{
  "n_layer": 13,
  "d_model": 448,
  "n_head": 7,
  "n_kv_head": 1,
  "head_dim": 64,
  "d_mlp": 1216,
  "vocab_size": 19763,
  "activation": "swiglu",
  "norm": "rmsnorm",
  "norm_place": "pre",
  "norm_eps": 1e-05,
  "positions": "rope",
  "rope_base": 10000.0,
  "rope_fraction": 1.0,
  "qk_norm": false,
  "attn_scale": 0.125,
  "bias": "none",
  "tie_embeddings": false,
  "parallel_block": false,
  "init": "trunc",
  "init_std_qkv": 0.0371,
  "init_std_o": 0.00728,
  "init_std_up": 0.0371,
  "init_std_down": 0.00442,
  "optimizer": "adamw",
  "lr": 0.00164,
  "beta1": 0.9,
  "beta2": 0.99,
  "weight_decay": 0.15,
  "lr_head": 0.00723,
  "warmup_steps": 264,
  "schedule": "wsd",
  "decay_fraction": 0.694,
  "decay_shape": "pow",
  "final_lr_fraction": 0.1,
  "batch_tokens": 262144,
  "seq_len": 1024,
  "doc_mask": true,
  "train_tokens": 829900000,
  "steps": 3166,
  "dataset": "wikipedia_en"
}
Each number is 128 + 24 x the weight over its row's rms, rounded and kept within 0 to 255. Layers, rows and columns count from 0. The size above them is the row's rms in percent of the matrix's.

# layer 5 MLP gate, 1216x448, rms 0.05, rows 1209-1215, columns 0-223
size [ 99  92 101  92  94  97  92]
[[145  94 146 124 168 111 135 112 126  85 147 126 137  84 120 117 145 150 118 125 142 145 149 166 102 156 124 137 148 152 176  76  77 156 130 160 138 108 146 150 124 138 162 147 138 122 146 129 195  52 164 118  92 146 128  91 114 122 130 156 139 108 126  83 126 159 111 150 108 131 114 169 131 112 136  82 100  98 169 129 138 123  73 123 119  93 123 120 134 114 128 129 154 150  86 112 136 126 128 104 102 124 102 136 120 144 129 121 113 100 104 114 127 154 152 105 168 119 163 119 151 149 170 150 120 114 174  87 123 119 124 122 139 122 119 127 122 154 140 151 161 117  97 156 175 134 113 175 123 110 133 167 159 152  89 118 129 124 145 106 100  92 138 120 109 107 124  74 180 105 155  89 122 134 154  92 130 143 138 117 143 148  85 135 112 145  98 158 142 134 150 158 146 119 149  94 152 138 179 112 123 126 151  98 135 141 100 192 129 111 145 117 153 129 100  92 112 158 131 131  94 145 129  97]
 [100 149 156 159 107 113 129 114 132 126 104 126  82 120 106 139 126 109 129 116  78 142 145 132 113 125 152 158 155 130 160 127 165 117 158 162 124 136 172 127  94 116  73 133 121 143 104 120  97 104 106 112 105 137 109 197 113 144 133 150 139 114 172 131 137 140 102 124 115 131 113 110 134 135 113 174 114 119 120 122 123  74 229 144 105 160 155 138 100 117 128 147 148 180 146 104 141 136 111  94 129 103 147 108 100 117 143 145 153 166 135 180 162 113 149 116 120  98 125 143 161  89 106 112 117 167  91 152 110 141 117 138 116 107 138 164 122 160  87 109 136 156 112 161 144 141 125 117 115 111 129 123 145 134 123 108 157  98 105  98 126 139  93 137 135 117 121 113 110 169 129 110 160 120 135 115 172 145 138 124 130 141 129 128 147 127 147 116 146 104 140 132 160 127 140 128 124 139 183 119 124 125 146 157 131 136 131 114 144 109 151 111 124  93 118 135 131 154 111 126 189 154 110 104]
 [132 128 143  95 155 138  92 136 116 117 162 118 113 121 125  95 150  85 175 128 130 117 140 171 120 106 123 110 135  70 131 132 132 119 112 146 130 107 127 154 135 131 143 103 140 152  96 177  94  88 130 102 110 148 131 168 133 120 129  67 156 105 118 161  99 134  96 129 147 115 108 136 133 133 102 168 154 133 167 127 119 179 126 121 160 138 129 135 109 139 187 124 153 127 165 161  97 137 122 133  90  83 135 100 133 122 131 186 141 141 138 155 134 132 153  99 151 121 156  96 119 153 125  93 138 125 146 151 174 120 105 140 108 155 173 120  82 105 117 150 128 138 106 111 141 100  92 174 117 115 165 150 129 128 103 135 132 135 115 147 167 192 126 151 109 139 120 124 116 174 108  91 134 147 110 173 140 118 146 127 129 167 126  86 128 155 135  94 101 154 119 136 106 106 127 149  84 136 107 128 118 122 121 117 144 156 106 114 153 101 122 149 157 109 127 105 122 104 109 166 182 154 126 136]
 [155 125 135 125 114  80 100 151 134  98  70 113  95 117 127 136 190 156  77 117 108 129 104  73 119 133 144 170 143 108 166 131  81 131 164 111 148 137 114 145  91 151 142 127  98 121 151 157 125 134 120 114 135 134 121 151 135 134  91  82 125 147 102 134 148 174 165 144 149 115  90 127  92 122 103 132 153  89 151 123 118 121 127 144 125 134 112 115 121 111 112 122 157 152  93 155 130 115 119 122 138  80 132 153 127  90 114 136 131 138 116 104 124 135 154 101  98 164 129 145 184 145 123 157  83 101 153 152 145 141 138 156 148 143  95 145 154 139 108 162 108 144 105 104 111 154 120 137 193  90 139 142 150 107 141 145 113 132 132 114 146 193 119 133 146 151 154 135  97 163 115 127 135  92 194 131 178 160 135 135 115  77  80  91 138 150 170 130 181  95  98 162 162 106 120 111 161 144 140 104 130 110 129 103 147 152 141 171  88 121 142 132 152 143 137 133 120 119 103 107 127  73 147 111]
 [131 154 143 120 121 123  99  92 131 152 136 110 117 147 168  86 116  89  94 133  81 114 135 134 105 146 105 129 104 139 132 151 128 156 124 137  91 107 116 118 102  84 100 125 120 116 123 142 168 174 139 107 141 177 144 151 122 133 144 132 120 100 122  93 112  84 124  98  89 111 124 120  98 129  78 184 166 121 159 159 112 123 130 107 183 133 131 129 105 132 137 157 133 119 144  84 169  96 125 149 156 135 126 147 115 175 121  99 164 101 120 121 136  98 147 127 134 167 103 135 132 163 106  98 104 141 140  83 132 139 128 125  98 122  92 109  58 108  89 176 175 126 102 146 112 107 138 113 139 107 117 166 123 138  99 142 128 121 103 112 176  91 125 113 114 142 118 112 143 150 134 128 137 155 150 117 134 138 101 101  94 136 117 136 125 125 130 119 123 133 131 139 133 151 136 124 130 122 160 144 150 140 122 112 113 149 133 149 139 119 130 132 121 138 114 108 135 143 139 143 146 130 119 106]
 [ 92  98 108 130 163 135 126 161 104 118  99 107 167 150 102 119 172 107  90 154  99 153 105 105 116 125 167 127  92 134 116 114  80 133 151 124 161 146 120 136 143 134 120  90 128 130 141 102 123 153 130 101 156 117 166  94 138 152 151 129 123 129 102 132 129 134 145 131 126 103 162  98 146 158 113 116 122  88 128 128 111 128 158 142 119 138 120 130 120  98  80 101 139 136 117  83 114 150 149 169 140 107 124 124 107 128 119 123 151 142 112 141 135 119 117 112 103 105  98 116 115 158 182 131  83 111 108  98 137  92 102 130  69 123 137 113 139 163 160 136 130 121 151 111 126 160  85 120 114 137 136 106 123 122 110  96 120 146 126 164 109 139 148 125  69 114 161 105 120  98 115 127 115 108 169 109 177 141 108  82 168 144 132  75  88 161 129 135  89  93 120 124 147 140 119 138 147 137 116 143 108 115 164  96 109 152  78 114 135  94 155  96 128 159 167 108 157 123 133 108 107  96 109 117]
 [118 136 155 138 112 163 103 109 149 121 144 102 158 124 132 119  86 156 156 129 147 120 157 174 107  98  99 130  73 140 143 115  85  88 148 179 139 123 156 132  95 164 128 101 156  90 132 109 147 126 127  95  88 132 119 135 122 135 142 169 140 113 122 115 128 117 116 171 184 127 128 150 122 124 135 129 127 101 152 135 160 115 152 114 118 132 131 121 100 137 136 138 108 153 130 115 103 128 114 119 126 129 132 119 122 130 100  94 179 134 102 142 168 103  76 148 169 135 165  99 141 150  76 110  82 122 157 126 116 111 131 131 168 154 149 198 153  92 137 149 119  97 129 110 127 127 134 134 150  96 121 121 143 140 168 168 111 137 118 128 134 115  89 120  75 159  88 150 147 160 110 116 174 123 147 139 111 137 146  94 123 117 130 138 159 104 114 104  94 148 174 103 145  89 141 137 151 106 128 121 167  89 129 142 152 123 125 149 125 117 123 115 146 169 133 136 116 103 129 125 134 116 112 137]]
# layer 5 MLP up, 1216x448, rms 0.0453, rows 1209-1215, columns 0-223
size [ 99  96  99  96 102  96  96]
[[144 120 142 124 161 148 144  70 101 175 134 100 106 113 152 153 131 120 139 141 114 129 163 157 115 121 166  94 178 132 151 126 168 141 163 130 120 138 158 105 118 155 152 116 103 134  95 110 162 114 125 167  55 108 127 132 170  97 130 132 105 117 123 153  75 101 163 147  66 101 155 134 137 167 170 102 158 135 112 149 119 137 106 139  82  96  97 141 100 158 109 130  83 112 146 115 104 150  91 133  90 114 152 142 157  81 155 153 145  92 136 120 103 117 160 125 101 101 129 108 147 122 138  84 143  98 132 118  99 140 154 125 141 129 111 126 137 142 183 132 144 136 162 122  89 112 128 137 131 145  98 142 149 128 133 151 124 157 153 161 147 152 118 138 114  80 123 137 156  75 111 157 148 162 116  99 144 120  78 110 108 162 136 159 130 143 128 148 103  84 140 146  93  88 118 115 101 136 140  75 186  97 134 116 129 149 158 135 146 113 145 123 122 145  96  92 179 127 107 131 152 103 109  96]
 [135 128 145 169 111 128 133  96 131 139 131 115 104  77 115 142  80 130 147 157  85 175 112  85 174  86 153 143 115 115 130 175 125  95 135 105 133 144 181 114 131 135 187 139 140 127  96 107 132 127 119 127  86 126 122 152 144 102 115 121 101 113 148 152 130  95 133 128 159 127 130 138  83 133 155 131  86 138 139 109  83 147 134 146 106 115 104  95 103 112 150 127 109 137 110 141 137 158 144 139 135 136 140 202 107 152 126 140 134 107 142 171 131  85 136 117 107 174 136 104 147 128 165 131 134 158  98 125 144 124 117 143 140  88 113 159 145 124 133 154  55  83 167 126 158 123 129 135 132  83 140 136 160 102 140 107 160 123 118 175  99  81 124 139  95  81  94 146 114 143 104 131 111 102 145 110 156 149 124 115 131 116 111  92 135 160 148  86  96 115 149 134 129 150 129 152  94 161 166  67 132 103  98 119 147 127 118 101 129 143 100 113 155 103 100  96 116 128  99 132 113 115  94 154]
 [136 153 162  73 127 162 112 148 137 135 139 158 142 125 123 116 152 174 153 154 142 103 117 131 117 139 155 144 126 131 141 182 167 117 147 165 166 136 142 159 181 155 113 141 123 103 113 149 161 118 126 114  98 140 134 178 128 110 139 118  94 114  97 132 177  72 126 137 154 108  88 115 140  99 128 110 123 100 118 181  93 130 119 116 137 152 107 138 148 156 140 104 134 152 124 142 134 129 118 126 137 166 128 128 148 121 130 116 101 138 138  78 118 123 118 128 138  88 151  91  74 149  89 121 140 142 119 128 121 128 156 111 166 179 117 125 115 131 123 144 107 109 127 196 156 104 128 141 136 139 164 134 135 131 103 106 139  89 174 159 145  95 137 127 151 130 145 154 122 141 136 120 136  58 144 124 171 128 109 153  94 128  93 169  69  89 131 123  91 103 143  99 161 127 125 133  91 117 139 133 146  80 128 135 185 121  68 138  94 155 103  94 152 112 138 117  89 106 117 149 114 130  72 116]
 [160 140  87  85 118 134 143 149 105 129 119 100 131 106 108 140  89 125 129 153 113 145 140 119 130 122 139 151 136 108 149 129 111 113 150 120  81  66 166 119 151 115  95 140 110 119 115 112 147 142 125 131 108  71 182 103  84 134 151 133 163 102 142 142 136 161 199 136 133 135 127 101 144 147 111 124 142  96  87 122 135 130 131 127 124  86 173  99 128  95 117 127 156 147  98 167  98 110 141 148 168 173 126 133 118 149 128 153 128 147 129 115 153  98 163 140 154  91 152 173 101 128 160 110 137 103 118 122 160 144  89 139 185 161 117 122 121 115  73 132 138 133 131 156 155 163 154 185 128 154  94 125 101 116 114 146 126 129  88 133 112 155 177 125 166 109 119 157  95 101 134 155 154 145 151 120 108  74 101 145  91 123 144 112 120 126 130 139 116 161 106 136 141 150 128 174 160 118 124 122 139 164 107 174  92 129 146 138 165 127 111 136 117 118 151 187 125 169 136 135 152 135 176  88]
 [145 157  94 131 128 151 158 156 133 119 120 137 144 101 144 159 184 135 143 145 125  54 154 130 109 186  80  95 154 133 116  77  96  95 108 166 162 184 158 112 114 153 163 145 145 123 130 155 154 152 127  87 152 114  78 145  86  91 118 118 144 144 119 103 109 119 113 149 126  88 142 173 140 162 123 100 120 140 141 104 143 101 107 172 119  83 156 127 167 135 156 191 131 116 145 101 129 154 102 138  96 116 138 147 149  96 148 132 128 135 139 113 153 138  92 126 156 194 111 153 100 110 178  91  75 104  95 118 122 126 130  91 166 125  96 137 109 143 158 141  89  71  98 149 147 138 148 166 146 120 144 165 155 122 130 143 118 135 157 137 125 118 119 128 165 141 130 121 114 132 125 152 124 146 120 164 134 172 122  85 125 117 136 165 147 144 115 149 167 155 114 132 134  90 113  79 100 143  96 130 181 115 122 136 104 184 126 155 128 138 107  94  93  98  84 118 196 131 124 117 141 100 136 119]
 [107  91 171 138 115 130 136 113 135  89 122 141 144 106  90 164 113 140 109 118 138 115 130 129 152 151 110 162 130 119 108  96 140 126 124 108 105 111 147 114 115  79 149 135 129 128 102 102 131 114  96  99 116  82 140 148 134 103 106 124 117 123 104 137 111  98 137 128 137 147 146  90 140 112 131 144 119 130 104 133 123 113 177 104 157  96 145 121 113 130 144 154 153 114 142 131 125 119 123  71 133 121 140 126 120 119 117 138 141  99 153 113 145 128 118 143 109  94 116 135 145 108 155 112 149 157 103 134 132 132  99  99 139 184 201 109 120 139 116 136 100 124 140 143 131 147 146 128 165 117 142 118 110 122 105 139 180 127  86 172 126 109 125 115  89 132 126 155 120 138 116 147 131  80 130 128 104 105 130 130 138 175 144 132 180 138 110 146 160 144 136 142 139  87 129 141 135 125 157 171 114 144 133 178 118 113 156 144  91 106  89 108 156  88  94 136 137 129 137 118 166 170 125 115]
 [136 185 109 169 144 110 133 110 184 160 121  95  94 181 156 125 182 137 149 101 125  78 122  92 101 170 118  99 114 152 132 125  98 161 163 161 130 119 104  41 133 132 134 110 137 114 169 139 136 147 103 141 125 141 135 143 146  99 102 156 147 134 139 131 147  85 135 141 189 146 120 124 139  93 116 127 113 132 147 178 145 116 122 133 136 114 118  71 111 143 127 112 132 113  99 130  89 151 122 128 120 118 126 103 141 135 130 132 152 150  93 136 134  91 126  99 121 151 124 160 121 126  97  55 150 135 142 130 125 122 142 122 165 124 114 119 100 146 116 173 125 117 121 104 139 104 117 103  97 123 136 118 166  97 147 127 117 183 159 106  67 141 130 139 144 127 115 141 127 136 131 145 121 108 115 182 139 141 134  97  90 165 132 116 140 122 111 140  93 109 123 146  97 101 119 134 129 140 149 140 145 156  84 121 169 149 119 148 165 147 119 127 147 117  63 135 120 144 136 149 173  80 123 142]]
# layer 5 MLP down (transposed), 1216x448, rms 0.0392, rows 1209-1215, columns 0-223
size [101  98  98  98 102 103  89]
[[138 115 137 139 131 151 136 123  86 132 145 128 132 164  90 107 125 141 133 157 100 109 138 124 107 112 128 142 126 145 137 121 142 147 104 126 131 167 129 134  99 120 152 165 128 105 121 139 140 148 120  97 166 129 175 103 146 121 125 117 191 138 120 157  77  95 115 155 123 114 128 139 190 101 128 120 119  99 116 133  95 134 139 122 104 156 120 153 149 101  76 148 158 160 146 149 146 149 154  90 147 108 130 157 141  93 156 147  92 139 135 118 100 130 116 107 126 159  90 147 104 148 114 122 148 174 116  95  94 129 108 161 102 134  96  73 114  96 136 109 106 158 131 158 130 123 130 152 137  77 114 102 175  82  94 125 106 155 105 106 169  82 122 156 107 116 142 125  96 107 115 132 114 120 109 127 116 104 108  82 173 172 178 168 162 141 127 130 136 154 166 104 116 129 122  99 115 150 130 139 176  97 117 116 141 117 130 149 117 182  83 150 138 103 194 106 122 138 100 161 132 138 117 157]
 [116 142 133 141 131 120  99  81 154  92 113 111 118 118 145 142 112 147 143 158 150 126 184  97 139  77 107 117 103 163 102 135  98 153  93 121 160 138 143  71 135  90 122 177 132 141 142 159 147 118 120 111  94 132 114 104 112 126  93 122 116 157 123 164 113 131 121 138 108 119 126 116 134 138 122 121  69 159 160  99 124 174 194 142 132 116 113 131 180 129 157 160 157 133  98 101 130 132 128 143 111 130 129  86  97 149 156 157 172  91 136 175 116 153  92 156 118 169 130 126 120  94 125 116  78 151 117 144 116  97 152 122 124 126 116 169 145 111 177  62 154 123 127 167 128  78 139 181 123 113 178 129 126 166 156  76  98 158  97 139 140  98 150 122 196 130 107 106 126 132 108 133 177 129 112 130  88 162 122 123 119 116 150  88 115 141 129 147 140 145 127 104 123 118 125 100  84 144 122 136  77 110 112 132 114 116 162 142 118 160  85 127  85 126 112 118 144 130 143 129 114 109 146 164]
 [ 94 130  91 138 137  83 114 130 142 115 141 129  91 138 106 142 127 136 152 124 125 137 182 114 143 125 134 125 128  93 120  99 103 114 122 126 115 173 103  90 148 106 130 142 109  99 148 163 138 148 132 130 139 105 112 132  87 133  95 135 141 128  85 103 142 123 132 156 102 128 124 121  98 114  97 181 108  88  93 100 123 150 105 152  69 105 122  75  78 143 101 112  90 114 137 161 152 163 115 164 121 121 141 133 151 156 184 153 135 166 126 105 127 138 100 140 140 135 112 222 117 105 146 129 142  80 165 115 128 109 131 123 126 141  90 123 127 147 148 131 152 146 137 145 136 115 116 125 110 126 135  92 161 182 104 148 157 150 181 130 115 140  85 131 126 139 120 187 141 108 125 153 142 105 120 101 130 149 159 167 164 127 142 143 158 148 160 176 129 130 134  68 134 125 109 132  93 112  96 126 113 139 112 134 111 137 139 169 121 143 140 178 125  93  94 150 163  86 127 149 125  94 134 132]
 [ 74 140 157 118 127 131 112 125  78 112 160  92 123 138  83 139 120 126  99 163 146 166 116 119 123 161 134 170  91 106 125 127 140 106 100 123 131 150 147 106 178 102 121  85 105 131 106 122 126 158 167 114 169 140  99 141 133 127 113 129 112 184 144 135 160 117 126 134 166 141 142 131 128 131 119 116 103 130 100 151 100  93 104 140 174 130 144 151 166 153 109 159 134 110  96 120 117 131 118 122 113 112 109 141 119 150 120  94 100  94 126 150 155 112 153  90 152 127  81 141 132 150 152 113 135 161 155  80 176 141 103 134 118 114 129 130 131 131 139 156 104 110 115 129 141 120 182  91  74 153  95 118 107  70 166 154 120 139 116 111 152 147 127  83 102 115 150 131 128 111 127 110  69 126 125 137  87 126 130 111 152  83 144 125 164 128 135 138 147 128 130 159 111 138 117 172  80 131  97 111 125 124 122 111 108 153 135 104 152 133 127 119 138 156 110 120 130 187 139 171 131 148 157 137]
 [151 160 121 163 158  96 123 117 115 121 153  99 103 119 138 150 100 150 119  67 134 151  98 162 176  92 172 123 108 132 109 125 173 139 123 139 120 127 105 119 173 127 110 153 112 161 154 177 146 156 149 130 181 167 125  81  97 159 150 109  75 127 127 128 130 123 103 167 157 121  88 141 122 118  75 134 101 133 121 113 159 100 161  85 144 130 117 140 132 105 134 104 165  92 158  96 148 104 134 109 179 123 129 172 130 124 155 129 163 118 141 158 160 104  99  79 147 150 131 101 146 123 106 116 148 132  88 107 166 133 128 123 138 124 131 138 114 110 129 158 162 108 148 161 103 139 132 116 132 133 114 141 170 121 105 108 159 129 125 103 124 126  96 103 139 161 181  98 108 108 114 121 124 141  90 139 135 139 140 158 103 120 166  99 135 126 138 129 144 135 122 129 116 132  98 130 145 135 153 131 173 111 163 110 114 125 156 119 185 162 105 156 135 151  95 136 131 121 121  85 122 103 139 116]
 [159 140 118 121 158 126 110 117 129 120 106 135 134 124 144 122 100 123 106 100 130 140 125 142 124 158 115 136 138 175 170  97 122 161 123 125  82  97 114 103  85 101 133 122 119 157 135 114 132 102 162 133 171 134 166 113 131 120  87 104 158 166 133 142 143 142 140 104 129 122  76 161  56 123 142 166 128 118 175 100  66 120 103 134 130 135 134 119 110 154 127 114 137 133 113 126 147 152 128 127 110  88 151  99 146 103 113 113 161 119  86 132 112 116 151 123 121 120 114 132 187 128 126 132 130 168 141 151  99 117 177 123 142 116 127 120 151 149  98 144 127 118  99 107 173 112 181 149 103 159 105 144 125  81 130 123 183 169 113 180 155 133 129 125 123 157 134 161 108  92 181  90 124 156 129 114 148 138  64  97 121 164  79 124  94 140 119 148 129 167  77 124 130 116 153 170 147 141 149 122 120 163 123 163 131 127 126 166 130 146 120 131 173 170 121 152 133 113 125 132 126 159 116 154]
 [115 118 159 138 163 116 208 171 123 138 136 119 126 106 120 118 154 179  87 169 130 159  67 114 128 114 150 132 127 114 190 129 123 118 114 130 121 110 115 145 129 161 141 117  82 160 135 115 129 117  88 142 157 109 125 144  96 112 123 106 114 138 159  81 132 151 143 137 141 121 133 126  85 112 122  90 143 123 110 118  91 132 127 110  97 126 144 132 129 129 107 136 120 120  84 138 160 108 118 124 119 122 106 146 132 150 171 178 121 123  96  82 166 167 110  90 128  88  86 160  90 104 144 136 158 125  96 121 107 102 117 181 177 158 127 124 119 186 112 110 134 144 126 154  83 163 173 163 131 106 182 152  92 134 151 156 137 127 120 168 122 144 142 153 159 142 130 120  87 114 134 152 131 132 120 119 125  83 157 113 166 105 109 150 149 125 144 150 149 129 148 124 107 111 142  93 118 118 140 107 152 125  86 111 127 115 130 136 125 125 197 130 130 124 137 131 153 131 124 126 122  89  96 106]]